Each number is 200 + 20 x the weight over its row's rms, rounded and kept within 0 to 999. Layers, rows and columns count from 0. The size before them is the row's rms in percent of the matrix's.

# down: layer 9 MLP down (transposed), 1280x320, rms 0.107, rows 561-582, columns 160-319
# up: layer 9 MLP up, 1280x320, rms 0.128, rows 562-582, columns 160-319
down561,090,220,181,188,174,222,196,202,154,177,199,197,232,166,229,212,187,183,213,206,206,179,192,198,223,209,186,207,195,208,224,172,174,168,180,168,218,198,197,219,164,179,202,167,210,184,171,219,222,145,195,218,167,200,208,192,204,157,192,197,210,182,192,176,182,206,177,207,206,165,202,225,210,228,202,224,205,187,200,202,217,179,173,200,229,226,210,197,197,218,181,217,216,198,229,201,184,236,219,185,194,177,195,216,207,243,186,198,204,199,213,197,171,211,172,221,222,195,175,192,212,206,206,235,242,184,221,169,237,197,195,200,184,200,165,167,199,233,208,203,196,201,210,206,186,203,195,220,180,222,166,206,183,186,179,250,174,199,226,183,229
up562,105,182,184,196,159,180,193,185,172,216,166,212,227,202,220,192,231,217,232,199,205,199,209,199,200,220,207,207,230,159,186,216,190,209,207,229,205,202,219,239,212,215,210,205,200,186,209,162,202,199,210,176,195,165,190,240,209,213,201,215,194,203,165,202,178,204,186,219,207,211,210,224,213,205,206,240,193,194,162,157,196,179,196,220,209,194,181,216,232,160,170,220,207,200,181,185,172,197,262,181,214,235,195,203,219,193,246,227,230,178,197,219,231,209,187,187,176,219,219,203,195,229,220,222,205,201,192,201,190,221,195,204,201,172,196,206,203,195,227,177,218,258,208,217,169,206,187,160,209,183,187,167,206,179,179,194,196,255,178,203,194
down562,102,218,193,188,241,187,199,190,210,226,175,186,208,198,218,242,187,211,172,215,223,208,169,214,199,188,176,226,127,241,203,203,204,212,192,204,198,223,197,216,211,213,214,222,221,173,213,208,152,213,157,221,162,234,217,158,203,176,183,166,204,200,205,220,185,172,198,197,228,177,258,175,213,189,179,207,197,207,185,209,217,224,179,238,194,213,196,208,198,204,211,178,194,199,196,230,232,193,177,216,204,177,214,194,214,184,167,174,198,189,161,181,186,198,217,212,189,217,175,243,229,187,179,193,182,203,200,163,191,174,188,195,167,186,182,227,214,222,197,232,196,192,194,199,191,185,199,196,182,199,223,205,184,213,212,226,197,176,189,200,190
up563,101,211,235,205,184,169,214,216,180,150,203,188,181,232,208,183,215,210,185,182,214,204,203,202,217,217,203,205,232,170,214,228,213,204,198,220,221,183,174,199,209,233,183,216,189,204,206,218,211,195,235,200,189,222,175,193,197,224,196,189,212,212,196,196,203,196,203,222,190,175,198,215,192,222,187,182,186,261,216,165,203,166,181,210,225,202,195,191,204,199,210,204,228,164,181,186,193,182,230,219,209,201,208,166,241,208,183,163,175,187,199,181,236,209,218,203,210,216,206,199,183,243,164,230,219,217,207,215,180,206,235,249,236,194,197,228,222,164,167,194,189,197,150,214,180,209,171,225,163,196,155,215,238,207,201,190,191,208,166,217,201
down563,103,195,173,218,172,202,189,211,195,180,202,215,172,172,176,200,158,224,180,186,197,202,148,204,202,170,216,196,208,237,215,192,218,183,209,217,203,200,172,238,216,208,195,233,225,186,204,229,196,207,218,205,190,181,210,202,171,211,199,178,197,188,177,191,171,190,192,193,199,188,171,189,202,178,180,202,192,174,215,198,209,196,193,208,207,255,198,204,178,194,135,213,220,239,197,193,180,209,206,229,207,238,175,210,213,182,218,194,225,229,229,199,183,174,205,234,187,221,202,189,218,180,184,180,213,181,193,251,112,212,197,196,191,228,201,211,207,227,190,191,218,172,190,220,212,188,195,179,181,177,204,202,209,190,192,219,207,217,229,178,169
up564,103,199,215,212,207,181,189,199,210,197,183,195,155,202,229,189,215,188,203,186,204,176,194,224,212,202,218,224,202,224,201,220,197,180,206,197,197,225,225,206,192,210,210,222,162,210,179,181,198,169,173,203,192,229,170,192,221,219,202,209,181,190,200,232,164,218,254,211,205,224,238,176,187,179,201,179,198,219,192,190,168,201,220,203,185,201,215,231,168,217,211,166,174,196,234,186,185,226,194,230,194,229,210,217,188,186,207,183,226,212,236,197,214,202,234,203,212,206,231,223,173,175,240,221,225,201,195,196,202,186,180,222,199,165,202,206,172,190,173,209,157,220,221,155,231,190,204,227,192,203,190,206,191,161,165,230,209,190,176,204,253
down564,099,195,214,187,187,217,188,209,195,215,200,200,193,204,187,242,205,161,211,192,207,176,190,213,246,197,207,203,204,165,221,185,196,170,236,211,189,193,181,184,232,185,222,154,209,203,215,209,190,198,242,175,223,193,209,184,195,213,193,202,162,190,202,212,197,235,192,189,192,215,189,206,214,249,201,198,183,209,170,188,211,178,216,207,234,162,219,227,215,197,237,235,178,199,223,199,200,194,200,158,219,216,182,188,188,230,188,221,194,199,176,212,183,178,208,173,222,221,186,239,195,199,180,198,234,200,245,191,250,218,203,162,211,207,212,200,191,196,195,213,213,183,162,208,173,182,223,200,197,188,249,236,197,168,184,182,203,228,208,199,197
up565,100,209,204,207,194,226,185,188,184,195,206,190,217,233,252,170,194,209,184,153,224,224,240,213,217,199,218,185,203,236,201,193,174,202,198,162,235,210,172,226,182,186,200,194,198,178,200,168,202,225,186,192,245,203,190,192,167,191,198,214,200,222,232,181,198,186,173,207,204,210,166,223,207,196,191,186,214,208,178,187,216,203,167,180,197,175,220,186,218,213,180,187,211,182,177,186,190,189,231,186,193,202,175,194,209,218,155,185,188,223,214,224,204,156,213,183,180,206,175,193,174,214,205,196,183,201,204,204,192,181,226,227,200,203,192,230,215,186,206,188,177,202,175,229,185,208,212,231,229,190,204,203,194,170,173,201,207,223,182,190,195
down565,107,236,192,192,218,183,191,211,222,191,224,204,161,195,148,218,204,218,216,214,206,228,198,177,224,201,205,222,178,217,202,155,223,186,167,220,189,200,191,214,194,211,210,189,189,172,200,196,166,224,204,210,196,238,209,191,177,201,194,206,226,241,215,205,216,195,194,198,226,227,190,235,202,199,180,177,202,232,224,204,179,191,210,179,169,195,199,186,205,224,191,147,225,181,214,204,216,169,183,163,208,217,216,228,215,197,172,259,231,196,179,204,215,209,171,197,185,245,201,215,237,214,211,172,188,224,212,209,173,197,169,201,222,195,205,197,247,217,178,202,209,148,146,205,193,164,216,199,200,193,230,173,223,200,180,209,219,205,206,198,225
up566,098,228,191,161,184,219,216,196,195,187,190,237,173,216,196,180,181,219,164,216,206,200,173,212,195,230,189,172,204,195,219,195,185,216,213,182,164,157,201,205,192,186,205,201,205,186,199,207,200,226,216,211,210,207,217,183,178,177,206,216,185,211,214,188,166,216,201,189,199,168,244,182,223,204,207,184,182,200,177,194,214,196,193,193,207,180,211,204,190,194,219,203,194,196,192,217,183,216,196,209,258,224,173,196,164,241,198,211,201,193,234,165,158,225,144,222,182,239,212,157,197,203,197,173,226,205,204,185,229,222,215,198,205,175,212,195,184,175,240,192,175,215,198,199,244,195,176,167,222,209,218,209,195,200,192,199,219,223,238,176,210
down566,104,200,201,208,182,212,187,201,207,210,197,222,212,218,217,201,211,221,135,215,205,171,204,179,203,195,211,201,218,200,217,223,195,196,207,212,182,204,176,210,174,230,231,212,184,197,250,225,197,182,151,195,214,159,182,227,191,201,209,194,200,205,224,172,219,170,162,203,177,210,169,166,225,199,215,160,181,183,163,195,168,205,166,206,221,182,211,216,196,177,210,209,191,206,206,187,194,186,219,218,182,192,216,149,212,185,207,222,213,216,210,249,180,202,208,210,166,200,208,202,196,223,215,217,209,210,149,221,166,163,171,202,172,194,237,188,209,189,191,202,187,208,196,217,213,199,168,215,207,230,200,184,204,174,193,208,200,221,206,192,206
up567,107,227,181,173,221,191,198,186,193,219,208,203,216,193,210,219,203,202,186,206,181,223,209,173,224,207,242,187,179,189,220,219,192,182,183,234,238,176,195,206,208,238,215,175,203,224,192,220,178,206,221,195,193,215,212,193,198,183,200,237,226,185,182,208,209,210,190,206,180,187,174,211,197,195,222,211,215,220,206,198,189,223,219,202,216,214,184,213,207,207,162,205,189,217,201,182,197,258,213,192,205,175,206,198,187,214,221,190,173,175,207,237,211,178,217,219,244,193,205,162,201,193,180,225,170,195,220,205,206,158,160,240,216,170,193,207,192,195,215,192,242,245,174,183,211,220,237,230,219,206,176,206,201,197,231,199,224,185,236,237,194
down567,116,172,178,184,164,233,170,212,226,215,167,220,205,167,204,190,193,213,195,208,186,213,200,198,217,227,194,162,162,179,187,200,203,166,190,235,189,169,206,190,189,176,226,216,208,200,182,219,202,218,202,208,203,166,207,207,203,161,173,229,204,241,206,207,187,182,192,212,217,192,219,215,166,204,217,196,192,204,199,195,195,184,203,200,191,218,165,203,190,164,201,202,204,225,212,187,217,215,185,157,206,217,197,186,180,178,179,194,146,225,217,199,161,221,226,182,207,189,173,181,203,212,229,181,183,186,153,204,168,166,158,202,229,182,206,194,175,189,196,187,217,186,202,199,206,211,190,243,204,215,201,214,167,220,202,178,237,228,189,215,209
up568,104,228,212,235,212,240,205,217,245,202,198,180,179,209,209,174,204,212,194,193,203,172,192,221,187,206,221,197,215,183,202,221,235,182,221,195,200,183,174,183,231,194,214,201,174,181,213,180,170,195,168,239,233,184,188,188,190,249,267,223,196,185,225,202,191,225,189,200,202,168,240,185,168,208,218,217,207,212,204,204,256,194,213,189,187,160,200,207,185,200,228,191,174,192,216,195,182,187,199,211,208,197,210,188,193,234,236,200,216,200,220,211,190,167,206,165,223,189,198,226,189,230,212,199,216,183,201,230,191,185,225,216,201,174,182,178,212,216,211,183,186,180,222,189,221,216,175,214,212,188,214,237,216,219,193,240,228,179,226,173,205
down568,099,173,182,182,171,175,195,195,192,156,214,171,193,192,198,200,180,179,228,224,173,171,186,207,179,211,195,189,183,201,226,217,222,245,234,229,195,198,196,201,223,225,162,196,209,180,188,196,205,191,235,157,200,185,165,222,162,198,190,197,223,182,201,217,213,203,210,210,201,216,201,198,200,210,202,201,179,190,204,221,196,225,194,198,192,210,216,206,193,232,196,204,241,182,224,185,215,179,213,219,203,203,154,249,194,195,211,224,213,191,225,197,220,250,200,211,198,184,215,188,222,233,217,176,210,197,226,207,246,205,227,221,224,163,191,183,206,207,185,195,179,216,176,217,201,213,194,197,192,183,184,179,201,221,200,160,197,209,173,196,175
up569,100,165,192,198,193,179,186,228,211,177,215,178,188,196,191,167,192,199,206,199,242,192,196,215,227,209,174,207,171,188,180,210,193,219,195,196,198,187,186,200,197,186,207,179,202,202,194,220,213,203,182,175,205,196,192,209,211,177,206,190,235,194,205,210,213,154,217,184,203,185,159,173,219,210,192,184,165,194,221,208,242,213,233,192,167,194,217,217,231,204,202,194,228,188,233,218,204,169,191,187,218,189,196,213,208,195,188,207,197,206,229,232,264,168,205,229,149,183,169,190,187,183,221,189,181,183,223,200,206,185,178,220,194,216,179,209,172,181,164,220,198,193,222,212,198,197,204,228,170,206,189,199,200,198,234,178,212,204,184,202,213
down569,102,214,185,192,170,208,170,182,163,208,211,193,180,197,192,226,204,194,188,211,179,202,221,189,202,176,170,190,197,231,185,195,212,188,238,250,226,212,230,170,255,188,199,216,176,191,216,218,213,189,209,220,238,224,172,223,204,214,234,186,209,239,190,209,175,199,222,248,194,213,232,200,190,187,213,200,194,216,205,205,159,207,174,210,218,251,204,190,201,233,216,172,192,198,212,219,215,181,213,241,242,173,223,203,175,225,199,176,237,212,202,202,197,212,214,209,181,200,175,236,186,243,158,198,171,217,190,207,234,228,186,201,185,206,185,217,194,228,193,177,233,205,198,195,246,196,166,219,203,222,210,149,166,225,186,218,231,221,219,208,210
up570,101,184,236,174,201,161,202,196,198,222,237,178,196,198,186,172,194,208,221,190,208,231,181,218,204,186,208,198,173,179,185,216,176,217,163,210,167,199,200,182,211,192,175,185,211,196,206,177,204,212,177,194,230,169,181,192,192,199,215,228,195,206,212,218,224,219,180,212,222,212,169,196,216,213,185,220,222,221,211,184,187,201,198,172,220,202,200,234,195,202,194,194,212,173,184,210,202,193,190,186,227,216,172,211,191,210,166,215,196,161,195,207,231,228,198,261,173,202,217,187,178,202,212,209,201,212,204,186,206,180,204,219,212,212,196,209,167,214,177,214,208,206,186,205,214,184,232,184,218,212,198,209,205,199,181,178,218,240,184,215,218
down570,088,245,217,157,220,211,216,212,182,186,201,213,227,213,215,214,195,204,186,200,197,199,201,201,231,192,214,221,209,170,203,219,209,172,175,175,241,155,181,234,162,215,197,196,183,194,197,187,231,199,185,196,207,205,212,204,216,161,170,186,204,189,199,193,233,212,198,230,166,220,199,181,162,192,176,183,241,190,207,192,200,184,217,232,226,204,216,192,224,235,229,218,191,205,212,198,182,188,199,208,202,204,217,198,209,200,213,180,208,195,182,188,163,218,157,179,203,209,188,230,206,188,209,208,210,194,193,205,295,220,193,212,190,214,187,193,219,164,207,204,207,180,232,184,208,201,249,202,184,214,194,189,181,198,193,195,221,199,233,205,198
up571,101,213,198,172,246,189,176,213,223,193,207,188,170,175,205,212,181,203,186,175,199,177,186,222,177,246,222,198,199,211,211,193,198,182,224,229,207,223,181,155,203,206,225,202,188,199,192,173,217,168,204,214,215,212,167,186,218,201,219,189,189,232,207,202,196,208,179,227,192,211,225,194,186,171,200,227,162,213,232,215,180,183,184,188,198,163,189,212,168,184,204,187,246,189,190,189,251,198,178,180,191,189,245,192,183,189,224,192,192,215,159,216,199,219,210,168,190,199,206,185,173,192,216,185,192,196,176,179,177,197,231,202,222,190,202,227,191,199,205,141,188,167,190,215,199,215,195,166,216,221,201,195,179,201,213,188,185,165,172,202,249
down571,086,174,237,230,209,232,232,182,232,223,188,195,217,206,209,214,175,210,191,211,212,203,178,228,213,221,151,206,187,196,204,190,184,237,201,155,235,182,227,201,190,206,172,196,207,194,205,223,193,196,228,193,213,212,225,223,203,191,186,228,225,210,170,170,175,172,193,191,197,187,198,210,231,180,191,208,207,176,202,202,228,219,163,215,204,216,222,231,210,195,216,191,176,233,186,183,193,189,222,219,180,212,184,231,234,232,196,196,206,206,207,219,214,204,198,228,236,146,200,228,210,181,187,219,185,216,229,189,261,226,239,220,199,195,211,201,211,188,181,211,204,203,185,184,208,168,221,206,202,212,235,185,190,210,225,204,187,227,175,174,202
up572,100,234,228,192,212,209,208,173,201,196,228,182,175,212,186,217,216,214,186,212,204,203,187,188,191,208,177,186,156,198,182,172,191,187,207,138,194,178,216,203,224,205,208,212,167,194,212,178,194,196,167,176,186,210,199,205,200,223,224,179,206,216,170,212,203,192,163,204,218,191,182,175,194,243,161,185,200,160,213,197,194,202,212,195,197,241,200,188,172,207,177,212,183,212,188,215,190,195,186,170,195,211,206,217,205,207,210,222,204,206,195,213,226,194,211,205,210,188,167,178,184,218,203,170,192,133,193,221,209,226,209,170,161,220,161,175,154,224,201,175,208,156,197,202,189,245,226,192,226,174,173,191,227,202,213,239,181,218,198,200,261
down572,102,192,186,196,158,213,168,223,211,218,176,179,202,197,230,177,201,230,224,182,193,196,236,233,221,193,206,205,169,222,205,222,202,188,181,198,150,205,192,219,195,166,190,219,184,218,177,195,200,199,178,210,179,234,185,189,201,217,193,197,182,208,225,206,177,197,249,182,220,183,191,218,220,210,228,230,195,215,156,217,241,219,228,179,206,214,180,225,203,212,198,205,213,190,225,181,219,204,197,159,188,171,205,225,227,198,189,196,195,235,197,191,210,179,233,219,196,221,226,198,201,212,183,180,212,193,226,179,190,220,178,229,184,229,223,241,202,203,217,162,210,219,215,188,204,174,187,178,178,211,215,196,210,212,230,165,228,190,221,215,213
up573,100,175,210,181,215,200,193,207,213,152,191,221,217,216,222,216,201,215,187,178,236,205,218,175,210,219,184,221,164,197,202,199,205,174,182,149,175,218,179,215,194,212,195,228,183,207,201,232,195,207,189,198,189,168,204,232,211,206,212,175,161,229,173,196,230,212,202,222,196,219,175,216,198,187,203,166,209,179,210,183,227,238,244,174,218,220,204,185,182,210,213,195,200,199,194,218,237,215,178,184,213,202,180,213,186,220,180,174,191,234,200,205,236,212,173,219,226,172,200,180,191,222,206,186,193,204,222,175,220,169,170,199,193,220,193,206,227,202,189,198,194,238,210,162,201,234,194,183,189,174,203,221,186,199,229,222,199,219,199,206,207
down573,108,219,179,200,152,196,197,207,195,229,200,231,193,214,219,208,179,202,197,230,237,207,165,188,224,211,225,220,213,198,179,231,195,213,181,247,205,215,182,229,186,162,192,212,184,185,208,168,207,226,189,185,207,200,205,210,227,172,187,230,219,211,186,204,201,195,212,238,206,181,179,216,209,211,197,209,204,221,206,164,212,189,182,214,204,201,217,182,199,194,178,197,199,169,211,177,207,215,197,155,182,219,206,201,176,160,221,202,196,194,188,185,177,194,183,222,207,181,246,172,205,193,191,242,214,215,211,190,164,223,157,249,187,229,213,202,224,206,155,177,147,200,201,193,200,211,199,201,193,180,225,222,206,211,214,244,216,213,213,196,197
up574,101,213,200,202,224,245,206,208,215,170,180,226,169,207,200,214,238,182,204,190,195,177,248,189,213,229,195,203,201,179,179,192,223,226,182,207,160,221,202,189,199,214,237,210,178,184,188,240,177,217,225,183,173,213,190,241,219,196,194,215,208,167,210,222,230,207,183,194,173,194,181,182,199,192,182,215,201,164,190,152,252,199,217,188,163,186,216,194,196,195,213,173,165,161,222,215,199,203,233,190,188,202,209,195,188,199,181,218,183,223,208,196,221,196,174,218,234,184,152,192,200,181,206,211,204,209,192,163,171,195,204,204,202,181,203,190,185,181,204,206,211,234,192,213,199,181,177,155,194,187,207,187,181,214,193,214,214,190,210,175,168
down574,105,194,190,209,210,166,201,177,208,223,224,205,207,218,195,211,198,209,221,225,191,195,207,222,179,184,177,177,238,268,164,217,200,181,215,184,230,151,195,178,171,191,167,214,223,196,203,211,218,189,203,189,193,190,172,199,211,204,218,205,228,197,207,188,183,203,196,224,219,208,197,200,213,251,178,190,185,233,216,211,181,212,195,208,199,201,192,173,196,182,186,168,205,239,192,192,206,206,190,226,138,212,207,200,214,192,155,207,187,194,225,170,180,243,195,184,188,186,217,168,192,208,186,197,227,175,254,219,227,199,201,177,221,216,171,233,203,194,189,186,188,189,153,237,193,196,199,192,183,226,208,224,204,229,220,208,207,194,207,191,183
up575,103,189,198,210,231,204,199,207,156,182,241,241,199,201,159,237,176,190,238,195,195,242,185,180,179,221,225,228,202,189,173,199,213,232,189,224,218,240,222,204,231,163,212,200,194,198,210,207,210,170,206,180,165,215,178,218,190,208,181,210,186,202,204,189,202,187,166,195,181,172,157,185,185,196,196,173,191,186,204,185,192,188,214,231,190,179,202,198,179,173,242,212,211,213,185,220,211,190,215,209,185,212,212,189,195,243,189,156,178,172,195,195,200,209,188,180,203,198,191,158,200,199,204,198,205,231,197,195,187,202,177,207,184,172,191,228,190,209,201,227,198,193,181,201,196,211,205,247,244,199,212,204,191,198,221,170,196,187,206,216,172
down575,099,203,160,202,197,220,203,184,209,238,238,205,203,194,195,197,255,193,180,184,182,178,176,230,144,192,196,180,212,210,226,211,246,211,186,160,199,177,207,204,220,237,236,205,223,191,199,205,204,207,213,221,210,186,191,205,187,211,253,203,157,216,224,185,221,215,226,191,205,228,189,203,178,186,156,171,209,221,165,159,218,178,212,218,195,194,196,236,209,193,201,274,225,245,198,194,230,191,179,192,217,192,200,201,177,211,218,248,212,212,180,191,181,205,229,221,194,227,195,163,200,233,220,200,189,189,211,245,205,192,232,216,220,227,207,160,187,221,201,176,218,214,210,217,192,169,229,181,179,227,206,192,204,236,178,213,171,187,197,190,205
up576,096,214,158,172,228,225,199,206,194,177,206,220,176,179,206,166,223,205,195,192,204,206,224,210,236,219,188,198,194,225,204,160,213,175,231,171,199,191,195,191,182,209,217,194,208,199,195,204,212,192,210,195,200,192,223,165,202,213,193,209,219,199,161,171,224,217,175,249,171,221,140,201,171,217,172,203,153,176,193,184,187,202,184,192,183,231,184,210,187,208,207,176,213,198,202,204,212,189,201,217,179,190,236,190,187,200,183,190,219,223,208,238,190,202,177,206,173,213,204,165,223,194,224,227,222,207,210,159,205,180,207,205,198,189,180,184,164,218,220,226,218,206,178,179,195,243,187,174,208,194,201,196,172,224,159,167,203,239,197,205,191
down576,105,227,198,191,185,207,200,190,227,213,183,207,192,203,232,214,214,227,213,208,212,177,203,197,183,204,184,210,210,167,213,231,190,201,181,194,223,168,217,198,221,212,202,233,204,188,250,199,194,214,192,232,192,239,227,199,195,176,202,213,184,228,214,204,196,192,199,211,235,172,218,229,191,197,243,192,207,185,179,218,201,187,216,201,163,164,219,238,209,241,215,206,191,209,201,214,201,197,201,210,199,200,215,219,190,191,208,206,195,164,222,184,229,197,190,187,229,176,205,219,209,160,180,166,204,193,182,189,261,204,187,205,247,222,225,185,199,210,198,211,182,190,180,198,183,196,259,175,231,205,190,184,195,163,207,205,191,165,183,201,149
up577,102,210,206,186,208,230,210,225,204,230,220,171,174,207,242,174,186,195,249,215,218,214,214,201,188,198,162,210,219,236,219,198,214,213,196,207,216,234,232,188,203,181,215,189,184,217,171,166,192,179,161,222,228,208,175,232,225,194,197,189,218,216,198,212,196,210,183,216,183,156,213,169,217,211,192,192,182,194,186,183,210,204,205,191,159,207,162,238,199,180,202,183,166,226,224,191,185,215,158,244,228,212,221,209,177,187,215,213,210,205,206,211,231,206,170,188,196,231,188,227,202,198,192,226,211,192,239,244,212,224,205,207,209,219,226,205,219,239,202,213,206,160,196,212,194,201,180,174,168,173,184,175,202,208,198,159,184,150,180,211,179
down577,097,176,199,162,176,190,149,241,189,159,199,204,226,196,187,189,190,188,185,192,198,201,226,181,193,215,201,187,197,206,195,192,177,198,173,213,220,180,197,204,185,197,194,176,228,200,210,218,216,200,191,193,185,186,225,192,197,183,202,163,202,195,233,184,223,190,216,248,188,222,220,199,230,215,193,210,232,188,216,185,196,234,210,231,213,203,187,199,198,248,209,183,185,160,212,226,210,216,187,190,195,176,212,206,215,197,157,168,208,176,225,168,182,173,214,217,198,170,186,172,199,224,194,225,210,199,191,167,235,203,179,204,227,184,206,173,152,189,180,191,198,211,215,202,212,191,225,214,214,224,227,212,233,162,181,195,200,184,202,166,190
up578,094,209,209,178,182,197,206,203,202,205,182,216,206,215,178,204,195,206,150,193,212,219,182,190,166,212,200,198,184,239,184,190,193,185,196,177,173,212,223,171,212,178,198,205,167,194,175,216,207,218,184,230,214,261,177,208,188,167,189,184,183,188,200,195,196,168,176,210,227,204,143,195,174,211,166,190,178,182,228,207,221,209,205,185,170,187,252,208,212,217,169,205,211,202,200,199,188,204,231,197,195,195,202,166,174,210,222,175,182,185,245,226,228,209,198,165,227,199,184,219,206,218,212,238,232,217,223,220,203,171,209,202,218,167,208,168,205,183,224,210,209,210,224,188,220,199,204,174,162,210,184,201,170,167,178,195,203,240,225,208,196
down578,087,200,200,198,206,176,195,219,203,187,220,165,201,182,214,219,194,214,213,188,201,177,182,193,193,209,169,189,227,213,187,196,187,234,225,225,185,206,183,206,199,219,197,177,217,211,218,167,239,217,206,173,207,177,244,196,213,198,197,190,193,202,203,202,230,216,222,204,187,176,196,222,234,239,188,217,178,199,213,202,176,205,223,175,187,189,199,204,171,169,202,191,173,194,208,184,186,200,200,196,212,201,174,192,190,190,187,217,199,180,173,216,197,196,243,201,199,152,192,202,221,213,230,195,216,188,228,172,197,209,210,222,214,231,210,181,204,190,182,206,215,180,185,180,207,207,202,220,187,182,211,209,185,210,206,212,197,145,199,220,190
up579,103,216,191,215,197,199,183,216,197,213,211,232,205,205,200,208,199,204,196,152,221,184,215,212,221,202,204,213,200,192,188,155,213,167,226,186,216,179,217,233,191,168,230,208,232,189,194,204,225,172,189,200,223,209,191,240,220,213,229,196,188,202,194,197,172,207,213,245,198,205,200,209,161,205,179,201,215,262,216,173,221,209,182,190,194,204,218,194,221,183,228,207,184,197,225,199,222,185,201,185,206,205,216,190,167,206,205,193,214,205,211,199,174,198,204,212,158,181,210,187,202,195,186,197,247,213,195,194,233,193,181,235,228,190,217,170,222,218,205,177,209,162,236,198,207,205,195,224,188,193,197,208,209,202,208,196,192,188,189,174,217
down579,104,221,198,205,190,176,227,212,212,184,189,191,212,188,191,242,196,211,196,215,208,189,191,193,192,186,199,172,213,165,197,246,193,167,169,158,200,223,227,187,175,208,194,212,229,194,183,198,173,224,199,174,206,170,175,201,193,166,162,195,174,183,213,197,160,189,160,237,218,206,208,227,228,214,187,206,173,194,217,215,176,185,231,166,197,164,191,160,233,209,180,200,177,219,214,194,166,188,218,166,234,198,233,204,194,206,227,194,229,213,206,161,197,210,192,185,230,206,221,211,180,201,176,198,205,188,186,198,168,197,222,188,172,147,211,209,221,197,205,216,207,182,210,181,193,191,153,181,177,150,208,201,205,171,198,231,183,194,255,194,165
up580,107,201,222,173,205,191,227,168,241,201,232,219,195,218,165,220,213,167,206,201,205,170,202,195,210,179,232,227,191,185,209,166,163,206,185,192,159,221,201,198,225,182,194,219,207,206,202,199,203,191,241,238,178,161,199,184,207,196,240,235,208,197,235,217,172,173,202,199,170,192,185,208,201,186,218,227,215,201,203,208,201,204,246,193,196,192,163,184,162,174,179,205,175,205,196,258,241,214,207,223,167,210,214,166,198,226,177,207,206,196,177,215,178,197,185,183,218,194,230,201,222,200,211,237,226,231,190,192,189,219,180,197,196,196,173,160,191,208,196,270,216,216,195,193,240,174,169,206,179,174,221,196,219,201,176,165,209,214,210,202,198
down580,111,239,215,198,202,227,233,167,205,202,208,163,204,222,219,218,226,198,226,195,190,189,176,185,178,166,171,213,183,229,231,230,185,219,183,198,205,189,191,196,177,204,207,222,207,172,194,201,201,186,217,210,169,204,185,221,223,198,177,207,204,209,210,192,209,222,221,220,236,189,159,202,197,225,151,188,202,205,202,190,223,171,192,217,215,163,186,172,212,192,201,197,171,188,182,197,230,166,202,242,203,228,256,200,163,198,195,199,209,210,212,154,218,195,216,215,224,216,214,188,194,189,198,209,166,192,219,257,255,183,194,166,223,162,203,193,188,209,184,184,177,221,203,212,243,215,220,226,192,196,185,204,191,186,185,238,165,259,219,212,209
up581,101,195,220,208,226,186,211,178,230,196,189,237,192,205,189,202,212,217,202,172,240,174,188,195,206,207,201,222,190,186,161,211,202,185,179,177,201,212,232,187,188,170,153,238,196,175,210,219,211,220,168,211,162,193,229,199,206,216,219,187,182,229,211,164,185,192,204,226,185,197,189,170,196,175,210,183,193,202,201,159,213,180,208,219,180,212,197,195,176,169,209,187,189,230,180,186,218,192,209,183,193,218,241,169,202,232,170,211,227,183,167,217,190,185,245,179,192,176,197,220,235,208,168,179,189,204,190,210,191,195,181,228,229,194,214,224,175,177,199,185,209,214,166,229,219,204,160,200,215,206,180,193,156,207,212,226,217,239,166,177,204
down581,095,236,190,225,198,211,153,215,175,203,216,200,208,199,202,204,233,209,201,178,211,187,238,199,213,216,225,271,157,228,216,193,183,219,155,197,184,233,163,178,200,211,229,145,185,151,216,207,175,183,175,225,185,189,210,187,225,197,194,208,166,202,208,221,187,228,200,197,187,191,194,216,189,217,198,201,209,193,202,198,202,157,213,184,225,209,189,213,196,225,228,223,198,174,226,177,189,208,185,175,212,227,158,200,226,200,226,204,203,231,146,179,198,189,192,201,203,183,215,217,194,180,180,191,228,182,227,192,208,208,187,204,225,225,218,216,213,210,190,207,185,171,221,219,218,184,194,243,202,172,221,216,226,195,206,171,182,204,198,196,272
up582,101,148,204,187,178,184,177,182,196,228,204,182,228,223,205,196,217,230,189,196,175,254,208,190,178,207,207,202,174,189,203,208,208,201,189,218,197,221,226,204,169,180,205,180,206,167,232,207,216,191,205,237,175,203,205,243,200,209,204,212,182,199,201,195,189,195,199,189,213,169,187,268,179,192,179,186,204,197,204,214,193,186,228,199,193,198,215,212,202,224,178,215,170,189,220,152,214,208,186,199,222,181,200,200,185,201,221,215,185,202,188,201,223,247,203,216,186,202,188,154,197,163,190,204,227,209,196,209,201,201,201,195,217,191,198,217,174,200,196,183,184,217,213,185,192,190,212,169,172,186,183,200,183,174,197,182,179,155,218,211,196
down582,098,202,158,195,189,210,204,207,201,206,220,201,205,187,205,200,177,202,213,180,194,161,193,168,177,187,194,208,198,174,200,182,191,179,206,210,171,218,218,196,232,168,175,199,227,211,201,199,213,199,171,201,197,212,184,195,197,211,185,197,210,196,211,202,175,167,196,229,188,215,202,187,210,229,195,202,170,229,143,173,199,177,195,212,200,233,211,217,204,192,236,211,204,190,207,238,216,193,204,200,194,197,245,241,204,187,195,178,192,230,170,144,209,226,158,212,195,183,176,208,189,215,191,215,173,186,189,151,196,195,199,213,203,210,194,167,215,207,181,194,195,210,191,193,210,181,225,211,194,174,206,194,227,206,174,205,178,193,189,219,219